config = dict(
    num_key_value_heads=2,
    head_dim=64,
    qk_norm=False,
    optimizer='soap_variant',
    max_grad_norm=0.5,
    warmup_steps=200,
    decay_shape='linear',
    max_seq_len=384,
    dataset='wikipedia_en',
)
Each number is 128 + 32 x the weight over its row's rms, rounded and kept within 0 to 255. Layers, rows and columns count from 0. Numbers have three digits each. The size before them is the row's rms in percent of the matrix's.

# layer 6 MLP up, 1728x320, rms 0.18, rows 0-410, columns 288-319
102:168087152128102161117104091102142144095071110109151117139179090090158098118165124146177158152180
102:102167126128076084145073151119153137082105067129083149056135185154142083094155087081157128124084
100:193164141154116092031163118141132128087101114168120148137136118155073143116081158106095186085197
101:135108141108114147136115142154157094100167147077128124160108139167140129056171135098126155181096
099:167167178147115102100144129113117190081166128142084137122169098130091137101066150118146132127150
121:109125147144123097120070136115122163155148187145142118132143171119107184115108113097152145117147
092:122124136102096138104115115102101123102094098098147100105113101122107038158119096103104189149128
089:064090116178180168135156084206174093117101110123092120124147107125143099126150114140158099142113
095:190126115099096111126148169101094113092142093195131055151147159121194110125190090127107091165097
097:108082061103150151116118126117094102143102170075182129112184161168150105119092134141069148119109
094:112139176145141102086142115068079171085120114139181138110136125160143088110205137105161134187160
101:117158139089162145090157075121102115126134073078123171112158229159118140081137135164135094137143
101:178160156154114103151102147107106121104097142137089140123108105112163115103074056093122164087117
108:160148186158167177133081132105142127164171141177084115076088143109136056178139115079199124118139
099:102132136150115092130099083140140147096156167132117093143152193169100087097110148112114177110147
100:101158144118142147101131137087097055101178160134139074107128168125114145155124105124134113105106
097:133121150172109100180102101107119108072059126084142123182081137122106116103065104148152154119128
103:136155125099186098098115128097145132132181121130152164102077121129088104151125090142133152134067
110:139175146132090126085109139104143122136182118127124121166155119114059121141190133145081150118173
090:116143129164129119167121117156137083098118131132152166123119124115171155121061137152155161139084
099:131158102128148083165138152136170136145124082114060162127116133136084111149134137084115106119087
096:138145128174175077167114137153093124117124086136107127147168089144095099124183152163135150124090
100:167175132102145125120061109092137101134113103103104144119110162157140141113142148136052078055148
101:178162132091149124173175141125104091055087086164110141137124123123177111140159110108141157194110
097:090100130174090107210173132112148108192149115108189146183137106144084141128112091167131093087131
101:139058147109104156100192120142123093128112164143114162152085139166126128093152190089026159104110
095:171080098132155143131130111101134166094114130115127141097140176124142162125072115109151113104111
091:107087121101141077102152150158149165115132109122077080105097070065099137149118130121084085101171
100:080125138170129158120101192119117198137156117142136075118088133132176155140121160129143095070149
094:099179118098189214106109150060148150144104077066069037113134118151137140129163123133109091191097
102:186145179109171095100101142154083115120178110124148090132098121124136148117182094189138153142116
093:174123097187146142155096122119131138096121133104063086114104123139182139085153129127149089081134
095:129169138162110087126129142126183151158099144057065171123147171108021153099139101121190151146157
102:132109107116164104168118149160160149172149141066165136097149155193121155131096111178131129133104
113:126119165120121059099112105106117076152180143090061114136106154129162123161172154157106077096108
091:141127106119089112108122111116151116183106113162070233144109084146113105131139151130176156134113
089:104093100175135120126135125126166129149070119100133116110152084142127189127153093116085118131107
094:158121109129154135139114135152189115150129141134181102110128105109141116126103071071126135096120
103:124154135093104134154109154119124123113134086161110167169071068148191158108086078126169107129200
102:066140106118146202102092104166144086108120176135117119121061118109091180190113120145117181073106
096:158126121082181121176140137092127103153154170133125126081113138098086094199130141141117103096160
111:177124164128119111150120107139124112169095178081126131126097134156133138098194102159144074130100
102:122131115152136062150084094173071184138131074092112115091097103197149123107093101157169176102200
098:129140145162085175184132150131105084149145123122101145133169097166146147168113100114113153189147
103:099115092109052107137088181162106119092174143127144105076143073080093134119113119086083150144234
097:200211176170178084177142100074095149099121098101088142181126126115068139141148147143149108144164
097:166103083129136149107141176132123139160077108198167087147135118103184149138104138077147192113124
098:109152108116123103123092159093100126045110130100110104141192170152143086116157159169095060129116
090:112151169168144119125128093083162160120098131116114099119173146161114137180177126129113130106115
102:123173064154159133150138100194116165145137122098119113134162043124123167135083171144147182116051
108:130145182120149166191135185117148107140173094124107106110073125155110053094111116162171162151135
114:113167101133115190107112054057132183149000131166088183120144142186129153124132122107071089148114
095:128128110099110100144067140154131213083089088124156115161071173130082150094126159183161180112138
092:118122110093167123083124095111111102095135144114153159133138110141080136114119143151162125097170
099:095134159150114134144159133169131202121148099141142138114134127120110112083195125153110123195098
097:142137116124163099128113125127123166081077131136147174126056112099088087128133088110086062174130
105:132137098144086130167133077142103096167132090102101063135093163097097113136123119139122061096096
106:121080147082097088156090101192093135195130114192123131134134124105177103063120080116117128131130
098:083134156151097195096154151121184122153131120114092102105123105152133104118173152100089081137166
103:113099069134128123147097094110090110164117162124121114142126092123142103073126162080186109134089
099:172128113124159188127163139105089142143154150140112121116147189118109050224158115106150168094110
099:068139155145056132102104150160107108178114186166093113149119141142124100176122173108098146168116
108:118084162152136148109127125121164131121097113164122091149163112084130112161159149139135129106085
102:105157089105156175126103128157091153095147197128078191120119127126124132093109142082129095187086
096:173118147179136149089117151044115109148126106094078092118179089098161164078159133152095118157140
103:134126138118116128092126074127125101123093138143121135122155178111106080127141081136156106183154
102:148078089117124145119158078067153112113142150165192102162102069116159054140090165184125093113108
102:176128146124184150135095165097106204077036103166092074066113135173113161167110096222082155170146
103:119117089091199141182096127176165120111132136110163178108171123120141135077145187148142089130127
110:109201158149119133121144115101112148196111213153157089186146117119090077170119099158151087115116
110:111107062104127137141096162133065149123123147093126129093163122160075155166163107136064136111106
101:128130149143185095180118132124107072147097116163148136153095121161119160162075149136146166136120
099:134124099133137141120123142211126097169140178135053128137153173162125149159145112133131106090151
096:192107122155102122147151150163118165146102094154124143124069080125101139079159078112139123161145
096:156110064170085121132173136144084188124108096095161148126118127131041074135120146137153172103113
095:118148131130141144104092146139116127116173133112154129109173099182084122116163125125121115170109
105:068181107116167148065133148114117151087161125102168141114108100139134118089126136163124167119079
106:166182181123088095127176088090090121142151107195115123187107152120117147136184101167094095213155
095:145119068121105141095162159129167137133158090171136109131126102104098116101101199132182124101075
087:156121139068097176122134113076018135077087082121078065155102181126121154114115146113085167084117
094:045118170127120083093065199126110080121151151126083051177160135121078069081141121134037099117193
097:099165169103123160104105178049069115143112141183132096117132184102133179103114128106133138138128
098:171107066164170123144135107145166208169149090109166114128158044122090132197137147175114165154113
100:170129210043172140169127130060150097194146114153180093082177118172145100117054121176125112128162
107:087126135027126162129191132128144154118199106167109117191143155138104106117143093078100126145084
107:123130110145142106131150170097148209151114153081043101197157166066083068143103126170079080110119
110:127093141126181080194148149184129165161162141110165161061076113144088167153172093138154084142143
103:105105161117151155121152130133129146146143060166190199159159107134144092130150121149150120075085
098:095146152110097151136110136101156113140132167075190149101110124150177099111125109115074131145112
102:133138135142140066132132149111157144079139184175115174143102093152041084085074156137061133156154
092:144152094165159079128167093154115085180142174164104140101144123147096130123126178143112103105182
103:110085061114143141159105130062163138070125098114131162127137158132125114095131126083118107103149
099:109137100063105111126092128131139140117057082148095158085113127116113114106182166179114117122151
100:092098119127070131142114132155158141101132138186135154078143153099125116099105099080112146116148
105:150145172122156121088146099130161151062103095158152132117104107140102124104184109182082137149112
099:121150152151139109132107128134103117181147063119089100138129141117114107131130179172084117134108
100:144113166123101126153175163136147108092143092089133169174097126170080091158110126105117114128107
118:134153151082176124124133102104190131158154095183114102168084108170095125088128131145098160085102
091:138073128109132113212162162127093144097115146111110131076092138099079183125133120124083114141173
099:159136178168147095105120137102136179147095080118104171086144165131078081156202112120142156143116
094:093148116129105132108150160117134139083108144107158151145149127206107175136078151113144192110157
092:166156124115121120127138142139141141057104179144134071125106101113088185196176219132072118107143
102:116128124185155162145109145124174106129150127128119127196172135121105126151129106193057176107139
097:103100107166156124083101062105126116137149164112160133111145108156126159156093181161104177109167
096:175159132132132125095150094121139099205168098143163192118150146140088150146105122121143101139120
106:120075104120165089083125132154124083171172167127087084144116085098067054146102171119162175120127
106:139091145131156114138187073087137132092144118119125150144110159182083134123203118094114102046136
099:141082105180108023110168112184152141093108146115121109106129163146090165098119149160094133074155
096:123125138156132102163169154169141145147097111143163143075134148151137092147123130136144096105077
099:099141117202165081151143118113106097177124155111149151164104072106193135097067085182110104128104
105:160069112105096146129075116101135186150086075150126154120142119121148111156156150140148142176159
094:094148118190057108132130136116131079137136114159089111146112085122078125184147106123152144176167
107:176125084132089157089114087190115085181120093132129170086117169173132145157116143107119090140149
092:100121147139095128161083116152234155113122140143144132137174130071109144114146035202133178126191
103:147106092088115109120115118072133095157112174120150176146125097139162117142166163125126119088061
113:141138128134136067109141136125063058114170116129172140118136072140120135142172081093170099108124
104:147104104088155099110114068133082146186142096100139103144134161138085160130110162102118073068108
108:097115153148129154142191197143160138128092161126138102128115116091150121151135183154116054083048
102:140187085066136081147118106188121125116080079137094123074147155127137128113091143161156132128095
104:162072120100067165145150136118100197197126114116134093112130169148161051134088095137110143145085
099:111102168173111080141142141123135107136161099101134088138126101111172136106191140122180181135095
098:091185139123153143104160099168152140092108121125142115177179108116114141116075131145095138146149
102:132140177158176193137152130134112137117067135089119121141109112143069107128123152124158138118120
099:150053086127157042146175101118128111075125090139051109120145162128096131106129115083083171171125
103:137157123110191149108090135113122128180089182120127182120140082147143148091085124148122184055109
108:080147116111160172140098131196167126130094172117126124129092160125093135109164149179165138129150
094:079169100121168105107109143169098091102119099097046085102140150106120178127130143080106127163103
096:149112126125127094085104052147126122141180099133183142142134174105106153143159103150138154109130
102:128145098177184114115125141114125150130141157104183070110137125170150115087076120190141118071091
097:131118185083029117116112093139153137123072088128105115104071139152086104082088088133165167097041
098:141139126070194184108122118128146132149077098107173118147177106087121160129175152147148183145087
110:127110161144081060153141114194155146091123096216104113120099146121170092151109126134148153141110
102:103151146104132137147129104139078126191096178128100086103173163115165106176158084114168079108137
101:236123140144106120143051133121106084107102101128092124107158146151089171187138116130089136141140
095:104137139118067126088144165150127127149134089145152092155158097157106098071137095100131166123081
102:087175130152106157115104078105098165109172112148165100118127153170135171117126136136132150160076
102:094181107173162124104141150132146134180148065184121147088165142113086121136195099143147150129185
097:075155168125132192097164123099090100120107219119137091106088095125140121089119165113094170169118
093:155134148149134045105153101136120231129142139097110089145116137124078151076057124101035126117120
106:116048147131105100102151133125076069114158103126141118106130112162089135163086192156155084151124
089:117124180100194179098153099104147105165118085075160161105120079168087176193124121156179132146148
092:095117152112101060158115139104141086132125188149125160143163133108127146121195083186092163171115
099:119129086124111106185131131098123100173121150181124152129133076141169123194149109173130155153056
094:165129114077155091142137124121104142128098113081143122105134110127147131096165133128149159123127
103:143137062137102119119135148034127138155146086132131199084151137164124163143121103153146102162186
100:124172114136135093151127098135093167145099128087149102134111130154144122140181140168148184101081
099:110152135137170152152130117158127115139117151156130071180115117138083166083129137153097156159107
103:100088163171171118136094083128041106149109179182082136095146189072138024165125128068140106160118
096:102224115174149131088125121078133128152112110080118120087103121150142122128083125139130041082123
100:103156144136125117160101139111135133098156062104084149090138119104106088106118104131124120140087
101:129101138126128109083079160087155134161144090099074150089129143117096125113134100124153146172144
093:146097166201086156129089130082097126103183078153084081104106079103089086076140101090079198092168
110:114130085137128107077156086124159147192162118129099124088136088167178058045146151172123088154121
102:156094131162134101089186128172172122089142126133078201090163162101155094145141147103146148120137
110:148145129117061111135104095131136132195135136124120145118091122167144146166184171159153118089134
104:129142095170102185186105060131193122109100189107084083112115173103106133170127136137084122116115
094:143123156156116124103147141110172150111085170100161115020171127114153138109088103142125149089104
097:183163133115103140088039146154160128132082113141151050160144108145122118111098142109111121115115
108:104151115103125170130111172167075083091128091139156189080119162149122136191135161137191152093114
097:079101159115136139114146127149140108156107130133170162177107092137170145206091102124058202121132
100:165117131103186063129126113104082093155139117132115124111114090125167118198073152111173104128151
090:132109099138149154085114118107110112050145178189100144144187146165123077174132143101095087113127
097:135098085143125116138119186137159120077155134134113166136116170153127145145173136135095183113151
099:141160167188130182107112082171091102161101121136162130113146160155145160074103121121107078133103
099:121091092208169151111095066112139166169069106068083156124124106066104085100115067122169119118061
102:149161066109139129114125147169106123199088063078121097107093147122090107118151159116100135163143
096:213164122178171152116131184099099085163140121154159099134186157077115140123130110082120181114115
098:122157146142124154156083198151156099148088086127159102092187045147174109137091136103136145120160
101:086160087089144087143150146069075100161132164113064199159107112085172183116124116084152139143071
105:155096132143149182163159086096114118100168103114141125109140108143146117133124143141138173148165
104:118150148172134098130121129103142169179137157103042130126175153129089136147145159115098121130153
112:099143101162120131125142170121174136183115116064124163131126135127101105062158130079144100146125
100:167091163092165107146147109120103168083144159211160151134123117147169122116112084158202144132156
101:097081061092090073089137202110122094175134078157106148176133117148133142116134130119128071143139
100:178115128092107089119104168115113148136098126114112085133146127084135105094102154100076119172166
105:095159171128089182109072107041126147115138138154131157146145112169130134126104111100132128126138
100:128157107085129111187166183114137109115147147149066126146129170094070188107175164134109145154154
103:083098140170179081141122144166095162172094157142062138143164064157127083088110169144132169078109
107:133128124175182179156103076157160109089103113098136152138138120056161169163144064092092108157166
101:130141111088137130135112156084103116124130093152094051149141085101084115179099180179112112130137
104:117148132077139174172035117128145117104097140146117143099066087137101113148072125084141155190107
099:205090138113145140169128187139148103127192085122164181141146094144124086190118101163158090178143
100:112121131110108163124103143098112077165177105094133143127113100139112182153093088126110102116150
101:096131155128146117110126116157153152113187101143117131084138074079118118097124141057133176089143
104:081158119148120175152157144112066148076096101109128150099141081160124095108101129143119054099115
105:180090174131156165158116099126144080120055135161097136085126157138096111135161137134051130139122
094:157096135068051127159127131123106135185154130088097121104101160171079089195145158141110142163120
094:138184179120139149140177103132178190110168078184128063181139089088146070127105147137152142193144
102:110116165116158180091174139119106150177095131106116109124137106110166084081171092130132132105155
087:143158104130107198150179106144081140125098153130114114112136109159071145099137159109149095128085
092:100095109138100127169115137138184093082187124150072152154190111075078096168107162082134135097101
099:094098132178157096188141129188164140177146106080121165213138138181144151115182112112090147159078
101:128119132139124170040187139094095100034160125121098103186154139121163089165079156148103170114198
096:167118125081068098128117069093162171136115153050136063090135157128123130093153153109161097146146
098:125118098136161161123110147208151112188076142139127107113093168135170123151097106111085139162199
111:151084194188095131120135166160128151126125116117126090098142111163150148131140117125148067112140
104:152099112121149079080085105103153167081161116149078094151150102082128112154119064210106160144124
097:187161141118105104059131111130067139171175123112187101064167067169096090132156152112158088117118
102:112163133120140143106154158125102127107139150175177136092169087114145123151169098086145152120153
098:071136145150082142136123132130134093150111101119093149136096211128116155122209138125119135181131
096:117069099127086078106107137141155112124099102132160141093146123139086181065157095141100154109089
099:142155173117111133100152123107174125142130092102162090114154098126167136151128146077115116131130
110:116132131130154124099146132145122097121152131097165109119148065160117180112190122178125148135107
108:121069191149130147090100038124245092109102129126176148089167058175155159169060106139109128088119
100:122136049142105167114092150157145167157125056102156103085082165181112136076132130123140167121107
099:146124080119157144182136140080164179096202143136137098104100197135080160132153125171117172132124
101:120113122151148134102103154177041097165144148120121155164073189097153138116093102189156153154094
109:109144164170100095167165145137150161108163188186142167192120138101000168121119129163115177146079
099:130119124132144156130139155079140110072151131147114121132097107122092072100138120164122102128121
102:114168122139090107141154149133122103110121121190144134176146126180098077114152146143092120123161
111:183136080159116094130096132147111114081117202064103118145180101102130131151115111115119080070108
094:126171131175127167159108155092145098083137149109132123139089093146108177117140166163109139194094
115:205103096119118111140165098149125152139107162065114165111128103123161145131152101113106192179136
098:052125088077095092159131117166203114101150108090111100070128165132142180126140124118150159085120
104:123141154168147154117171092165095124165146151195148107078119094073104130116134142105123149088122
096:100137134067118104084107107181118144170140127123142096140153138145168124178160125108161146070144
091:106161167155148197126150099120115141155103180105199071133120151126149158128172115103159064082095
102:134163122189120126140077127117155130167088098086173150125154161122166081146120139130084123071112
099:128167093122167188083134159089101130129094204072171124152107048112161116148091076146160109119124
104:107168152099146136192122120082148153147145146120133123079117150136152143144059130171124137142170
102:159136162138166126143145179140113181151135071142085170177104116069135089148124130133117104118136
100:109066190111083096165105119101100110188159098161134116120071086129105143079109182196106092157115
109:092118096183107114063117165138114079119147105143135086135114123062151107124183177133150126119122
100:093117162105118207197114132202138072111149100120152120139171122079155129148086148193156201078140
102:103132168126095123149146138153105128113165133146179136124147072158064158112146114085186077163131
131:118101155118139056130154135083133109087111174137149141158126148071123164161123121121138139150156
098:125154154111149130138175124152067139142159108077088134074086155129152072096145092112143177116087
094:115064085155174102135078135091067140118139133145133165143093125127148172133122112132157107126179
092:178159103160176140127124071169144138196027080071146191135132170119143184100164152206121100083125
099:085149105175192193099178064141149163110106078100127162104117121198090136140149191176115088100148
094:152129170126130071080045106166126137122127129073204162151125117141094145078129135138134087129148
100:150079155204125122135077085133139137114157121124105105143099155100135134155198164114145124156177
093:167179163176103156122106117124167133122065089152122119123146129122077144136089134112166128112141
094:166123167166176124086133083135181160152148128095105112092103118112162107077150149119169127152110
105:084125098112147133073141113144172166092043084107122120159132116129169137116137115153091063113166
098:069058104174108095101214067059123129143176105182117054203124110152146132078070107123085075112117
099:175167117160055075115106121175134086115101113149163043144135116095170136074132112085177103104070
099:097140146083151159140110169147152173118087085149140091134119045123095130193131115110159093141170
101:092122124051184141091181120111133101136190121102152142157117129130157142132130116107185131065128
097:079116076139138118172102127075132139080143145188091112109192147120184119134183127132079064106121
094:101097152150113147102178162111120155104175038107109139122083136152149177134179124169134136103176
109:108172124119144080174153101170146196093142082179093177112129100132135134135129159150126180125161
101:086169147153098138135114145171092138110130101121100081192107140115137171135166116046146178191151
103:120115144105103139118152160162088094154130145165118163098165130146167147139066146134142147094122
102:138121145128126125116140069111126142191089101112165110124133135148132076103143059145121115095073
097:130135122137134106155182153162096121144163152128115145128158168128118167132166107127148057141134
095:122133106095084128051137136200097081122153112129095143093061139133143130081155139154092122151170
098:171132110172133136130095161134169109162105129111123136132065114145133115097122130072172120131134
097:160111114147078143172157211147116152149115155099092141119145174111098189106176134122119175132125
107:129157140122087139122090155108136148083206176206157129158106060144102153185151109041093126137178
107:120073124107125222132147114108085153095147132172126070126130123162189127120127141123132116099122
099:145111157147147122126138115143117168117145142148093036100168167079162131057076136140153101118105
105:098149111110158150124134119090048133115159186099218146141067096156104148121104116124080131114127
101:140166169104068124086116151113066131197117148118132120126153126115139149081160150157109093138172
098:163149139053075125046185152116145074141143154135137098136067107136146144113132186140147157152125
102:110107120099183130120131206104154146106154114150166131150109118211148172145127142057135072129119
094:069069095118070182115131109111109144165136120092141083104149216124078098127098133150149050076082
105:065153128141135079116063129146133156165111182155077071100146105110145154127142060077100138096114
100:147123098148145130080122188175179115102149132116140118166148090107082110084153139099159149169133
095:121171066134140107109077123205105116134139086151107147124097129077125121143149164162111160062109
093:066122141140096145194117138142122102138156078149070149151126088122094165152114130158059124117152
097:141138151145115121124070109107108118126116092101126113092110131085163134101115173119152137160153
107:139141083111116124115135131099054196157108084176066182133155142145112085121090133125094161119086
101:171116074217153141161150160118140145153136192110091064211098109108131096092101152142182127159135
100:102158173083143145156167138130102189084105142097146123134133121089076153100140145133111110173140
103:156115132140064157175107121110129124120089024095132127113178134171141165177153130099109164117199
109:169073050087132101134092134156088104111113082144099126117102089120084129226116140147156123116092
095:127136188137145101116095143123104103135162123143136121099155149115131147111081112061094115135098
098:139094104061153086107131105099154143191060129158203150141146084091113146148107067135082145176176
101:132105157133106118138116145126124096131110086207127178102110170048122156169112070162149144100114
104:129116177102161196121146070142062121112128049046186082164125155133140151151135129125131064159128
102:127081125122129119165193133144122172116149133105137118088104169101122121076123147125150088102095
097:139061163138139147131146092112186153129105121106179069122108162087147125121138102066156147143100
097:074100101168114129101145129132084134111119155107078101114124093121067135063120120119123133064119
092:060089191140101138179122074133098143093102130178117156103107116158172089125124170141170114101173
103:135110098167119110140138150121150113168172075118142084090123103184105112105079138149058167107115
093:048120172158102098197150052157119177146123069126144081182154075106136110081142095182149137125147
097:135144124067133130120090183086090170179136167124151099179136140112059134138113089119178165170118
106:102174132169158169132153161173136133062133146054120144125118172100042127143140125084109135115097
103:113088156066160131154131147113144115148137099094166132141151123096108156112102079148136182069174
098:150142106149161111147061153135099086137124114074139133123140113145102076149127161102142090135102
106:111092123122134145022125089118172124066117095087115110096111154106133100116112138179192114107106
100:086113091148161176143113138131110152104148163139062115126194112122107111089149106098086111060175
094:121090066150039120102128110180137116157082104172072174038115093117133149087140144123101148116090
101:173208117134126107104116129147114118152142126124110044082094104142113119069124112145160134144109
092:088153134151156093137087081101110137159099191111095130059142128109170184109089148081073086121103
092:144187106157135125186095161192099073101055108156216146165065160148101160128155116095160132064112
109:109104187061146123092156127111177051086143037135134056221068154109138134135131102174134096138121
101:076128088119147143094093173125109138128116191141125115105162113157103141119114124089144132162103
097:053155106123153179085133073128154121084154147052113035161150149082149109131103075138142119122167
099:131161062134173161131092116161097130149124109138120132103118111161131161112163145080098130186075
099:098150146153123160181106122156126174139106175107113115106126142171134143076115172210127098113149
101:125070107157119109124105143127109153089105148166089151178152123158106157072131133113179133079119
098:162133155135143173141114134142148125116078118099105188151090157087135136129081120109129118096084
094:192108083139184161116179101097163181148114127144122095116080089100117143115136141183078042160066
098:076084150104114107095103157137123152148125119133124192099152107093164187156128083098152116136148
094:135143092125161103111104152156142159121102180082085151180151188173138136150095129108063151062111
095:135124154151133100096090139089167138079132171137090058107148113116131176149123145094149078113137
100:138164078116121122126121149140085089101099116201107129123165125102135106150128064128170146140078
092:182120138101114111146097116105092095091121055092099095140131122074080158188183164128128151107085
098:153189082120123148149079145203108119143125138149144156143160130056138149100176170122185138103144
102:158115113153135080113104127127063126110121098155149137100127133167144145158201127122121124171073
100:102113156198179151180135140114102112130187182121081124137138126077142159179122133145144161135147
094:113189198148126157125140111136139140092142056146133133129118130178116129185134118137188083121113
097:146131145080167129102109053077156122132132165145106137105171153065162146129116143126145176167105
093:106120166171165126157139123126167099093124127152089130123190123122146112145157131129049057102139
096:112136087188189156203109149100114043163123164178196121135160102146165179130153163086146154109132
088:116156148137139077118200123109144104081127089131173108052106148160206128133130145135135088191073
098:131094153139069162112146104143108096130167162120117102085144144146170083186161129129097186075117
103:091175131179196145119090033108128163127149084144142104108117165126134112153214120189127117073145
094:126130190104159144159140114195175147161157121124208138115133111155131133130128117170130134139121
097:151109151120119151137153139128111124080122129152138106077148135104127080153105146121111095162195
104:164134128152154117148096118143123126057062119122101126103108105176084149147121164172127085098129
112:094172087147134141145105088132154138145157156119182131096144182146152141127080144159115123065083
098:104132102158151088122170095144098108102091027126106080120189163054109128159120113109088090121160
103:118138096143098079179167137142097127106093077157143108098114127118082126127139095173150130108114
099:134192109079154163097152150087099191125116108138140168104058102128112162090149094141095120084091
114:103096157181157098145170134067158060119163137108160154087089133109117098049118157148158086123118
099:121186138099113096068133118152123114125151093180038133109120089143136151129125100111133111221076
107:126142142123143144152118089104109152126102130136115150117150146162161112183168093142123082102127
102:125123123136111159134097111084122104144184108092063171135160059103171094175159077109135148117081
095:180165188150170164122118134111113151102162130049144108105157140100064114141172076121110161092163
088:118153133140107138167161144173109151073099129084118205124225174142133135154127147132114172149087
101:119123123119140162092207126164132125092071089136138105116126146183132127177162144179153149167137
113:155169147121092123140067102093171103108138117157099099142154168051125144125141124114158112112152
096:120131139076175144164137107125127128102078097144104081126096107106158158158113120153178098115129
102:189093125169139159115157134118093092141076137185128098132139142163115163099131142091112146108162
097:115101129170128151111069186132083148134099118153112154124127172138152123140113214161126110099119
100:141103173119090134156084148092158134108050162132187087132166165062207149165111114190130144146108
111:184070100161083186162081085119129129130118106129131091106089119125168130116176114139142105128117
102:181119091135121105137173138102100084073108081205134137181116115096123118106154088075097158193144
099:153154135116120087135139157135144148205083086106108110097091151069156150191170107184133145057089
104:109104089129121114131150140180102171088161138125107127145144120190131092164099140147129219096155
092:175166145180131137113128111112106122170161118162177124088177205177152111130161155195144167160114
100:164115140148107082217149147092169114095077060159147123125143113128115113114141172161117167161163
100:148123076117083143140140184173142142091098159160095144091161186137089136116154061124160145179113
099:139085136111169174149084129149163081150106089119163136181162126149134176140076194073122067159107
094:126118115144107140092093151131117131142134123128115141147132114132192127152155121130138161146151
098:102142190085161067160044133086133214108170162131088157118142112102155109131108114093061139088176
098:143116132140062124121078135153097122112107092142041144128150130143095137213079122128132121139110
096:105128146109134170156110132160147103131055049142121159102104113124117091148154136103136162140043
090:135102084146126110138151142079119113137150106147112182120169113112091130093146127200146090124054
100:110093128144124108130136133135169127147112090102151088129099167122134081096089152100117198150103
100:101105134102124167122156074130165125154162058137132146082118131103125173106142143102162138134133
094:162166114080112167178125085126116113167150160122151100117132149134120097098110078126131146131168
097:073123153157068090197123162051157178122163149121132127095108099158108178144184138093171130060120
101:105151145122174166138133105064141118096132128115177154123129112160130080151090194123093095112150
093:117106115093081140117119120161139114122078168193102074092127129138104159186129103124148141072140
093:170131153102065136140125158107130133135135095093137105107155165153174079119110151152189122142151
099:118145096071154141164136077114118102122148183140100160187132117115123114181114124151153085117089
107:060149117121067115141100192159088117134139137131136106125154110104150144111153093130131123125174
103:119116102070087093134155144171117111140154142079064143061142138118103138146092066101130116119121
098:165132090071117145108102162198187150139055078125106102097167102155096082167138079118180155133121
096:120133153125159121179138100193140072160132122178153060121154108117096140141123105075164151111187
105:184113118115131141192104061127142153133097101106101120154152105150058080168112158109107110117105
098:099084156071161122066150143180153147145187160100100174062136165141199121142171098093155115095114
097:078111163143161115086145148163127122097112165115179169122165152048157114100122124064129200112069
094:132122123124118156118132096104147163111123113128118117127153068121135175184092106085152138086179
094:157165189158081162130194198083080066163090122230109084128099073176073174147151194124160112092110
096:131113172114132121115188122087109131179107083084101127144098151167127130089103069036137090140143
100:207101093130147133165151130135115133154099174140113134152109157125085165126145120119126218121152
104:150094135096150159162112087052088083096122123185122195115133112067139105126187158117151160195113
108:140124121118136109176117150170143173089127147173127106092121101077135185139100067137036133075133
103:063103176154122092197144088184155153129113178112062089070137155112129146119095195139123164105169
096:173131122172138151125138070145168144123102092111128106131115077096147117179173110163119115122151
112:159148142096145123079161166064103122143145080201141130135095150081103087126121065080063176130153
105:101112114079155133098078105150139169077133128094101124101164121159149105151192165185174146101168
110:134159086158180186116139132166066105102089100134137091109083163194158112104185132116173113168097
106:113088079087153132106130139097157081178120100200155121131146175116106135130107160168109151128145
107:130085167083080147145112081148110184128113141066138126121096134080119140088171122125080087092195
098:158205114126141057174121051173126131161164195061127046136120103138126190175172147158154103099111
099:060107142108152131110137116133121154145126147155083116133180125094075128136134123174174169128128
093:119106087115194137142118077203113172106104227109172105145104155138109103175159163107172114113115
099:140160161127181088127165153101076099111167143114099137117148162139176125136077102072167119125068
100:114144088151170117097109085115144155057141106112140125102156177129125096147078143131130137152086
097:131153137133153113127181103155118086144150129128120086186160124120079146116118098145116121091119
098:104198179122107131159112139121087129116123145080151086044069153150143093105197149154088178110093
090:173133160126127049135119091182125145135097069137156167130162107124118111108125133113127155105147
097:178082124148172130163151157157121074115090077098128151170125136193075090052153176114138181142071
098:115044099131132128142093115117129162120084160110090123162124074091129142102104119132127123150171
113:069101124074152174127106145152157133129109099114149150155141106153042078136177101154122122084143
098:141128155140102109099098057127133124197107147143105147130136132137167137109162164086118150170158
099:100139137179148131147121099107084076155110152132156061140091130135171136102133165179093095141104
099:141134127147132191122175131094137051194069045155150178172146087147118127140124109190184102149128
094:107131155181105113147025138111126095111095158159142084114103090156092130135132110060095082139092
101:085156126156070084146127131147189115094174121159083121097075118126080115155094144101120032085134
105:145156090085127129147130122130128141070173120082106171158132109096129074154125159125115123150168
096:189149125121113091133105182133167086124142098153088161085160134154169094116133088137128108154181
102:139122143162141083096092151100112080089121116145185118094100066113148133091168151160152191077106
103:162139110129132068163030111139135169114100152106128165157114155134180144170130124111124170113178
102:134104121066117110132139182171175158117130151130134153168092105126101097076084183171123148155181
093:126132143143126160165111151161161136135101142172156093147141133127149143138167127117205074208151
110:112097154123138195183141125079092081115142162153147128088187155150161077169134164123131103117125
101:092208172131148092134156086098145142136136127131150125120165119094118059118153162062159173177184
099:193106130158136101114091172133091094111072196168111142103082152197131109104148134119150112114124
084:119085161093066163108120123126095154076154110108166198118173078106075113099108146169123142086136
102:134092108070176151112134082147097163157076136166076153189157212136133147144137154116108142120137
099:126064083149113123117133121120202203127115138090162133153108156105094148125125122151151144101156
100:099122104056151081196098094107133129158148082078109120142144140137120177078127094150113174126101
095:155184175109079155158106077124170178086105152170166128092144153128114125085149132116142140060082
095:104135136094123096163132159027086125160145153097095130155131130189163185106155114147105207152173
108:130136141119099150112193132142176103109095147108169079126127182113133131191112150107132082119132
092:126140119123098063117191132127121095089116085175168107107141161186176166092105124112082114160135
093:139112106080122101123154119129129129107063095143138132162178092117115139139154163093140150124128
100:086203123131110139097171133121100075102130175121197146135157140169159179121193119121203091100177
091:158117100091166152193057142064098109128142105136114141116154128123058160117119099146145120104140
101:112106160137094121137131112093136138104125139176119108087097148143160082157138176107138113199116
104:144155110142121147114110134113159118133134102133178067122169161107092114065146118133128149125044
100:166128084123136111128065137171120116155117180112086101173161066121117150129095125142160118128130
097:171124177124151087135162109106152154126112157154101125100142219082171101155094184095104156104143
098:127168103104075151130140133164172128176154098146122163085151131195094121095177127098146134131143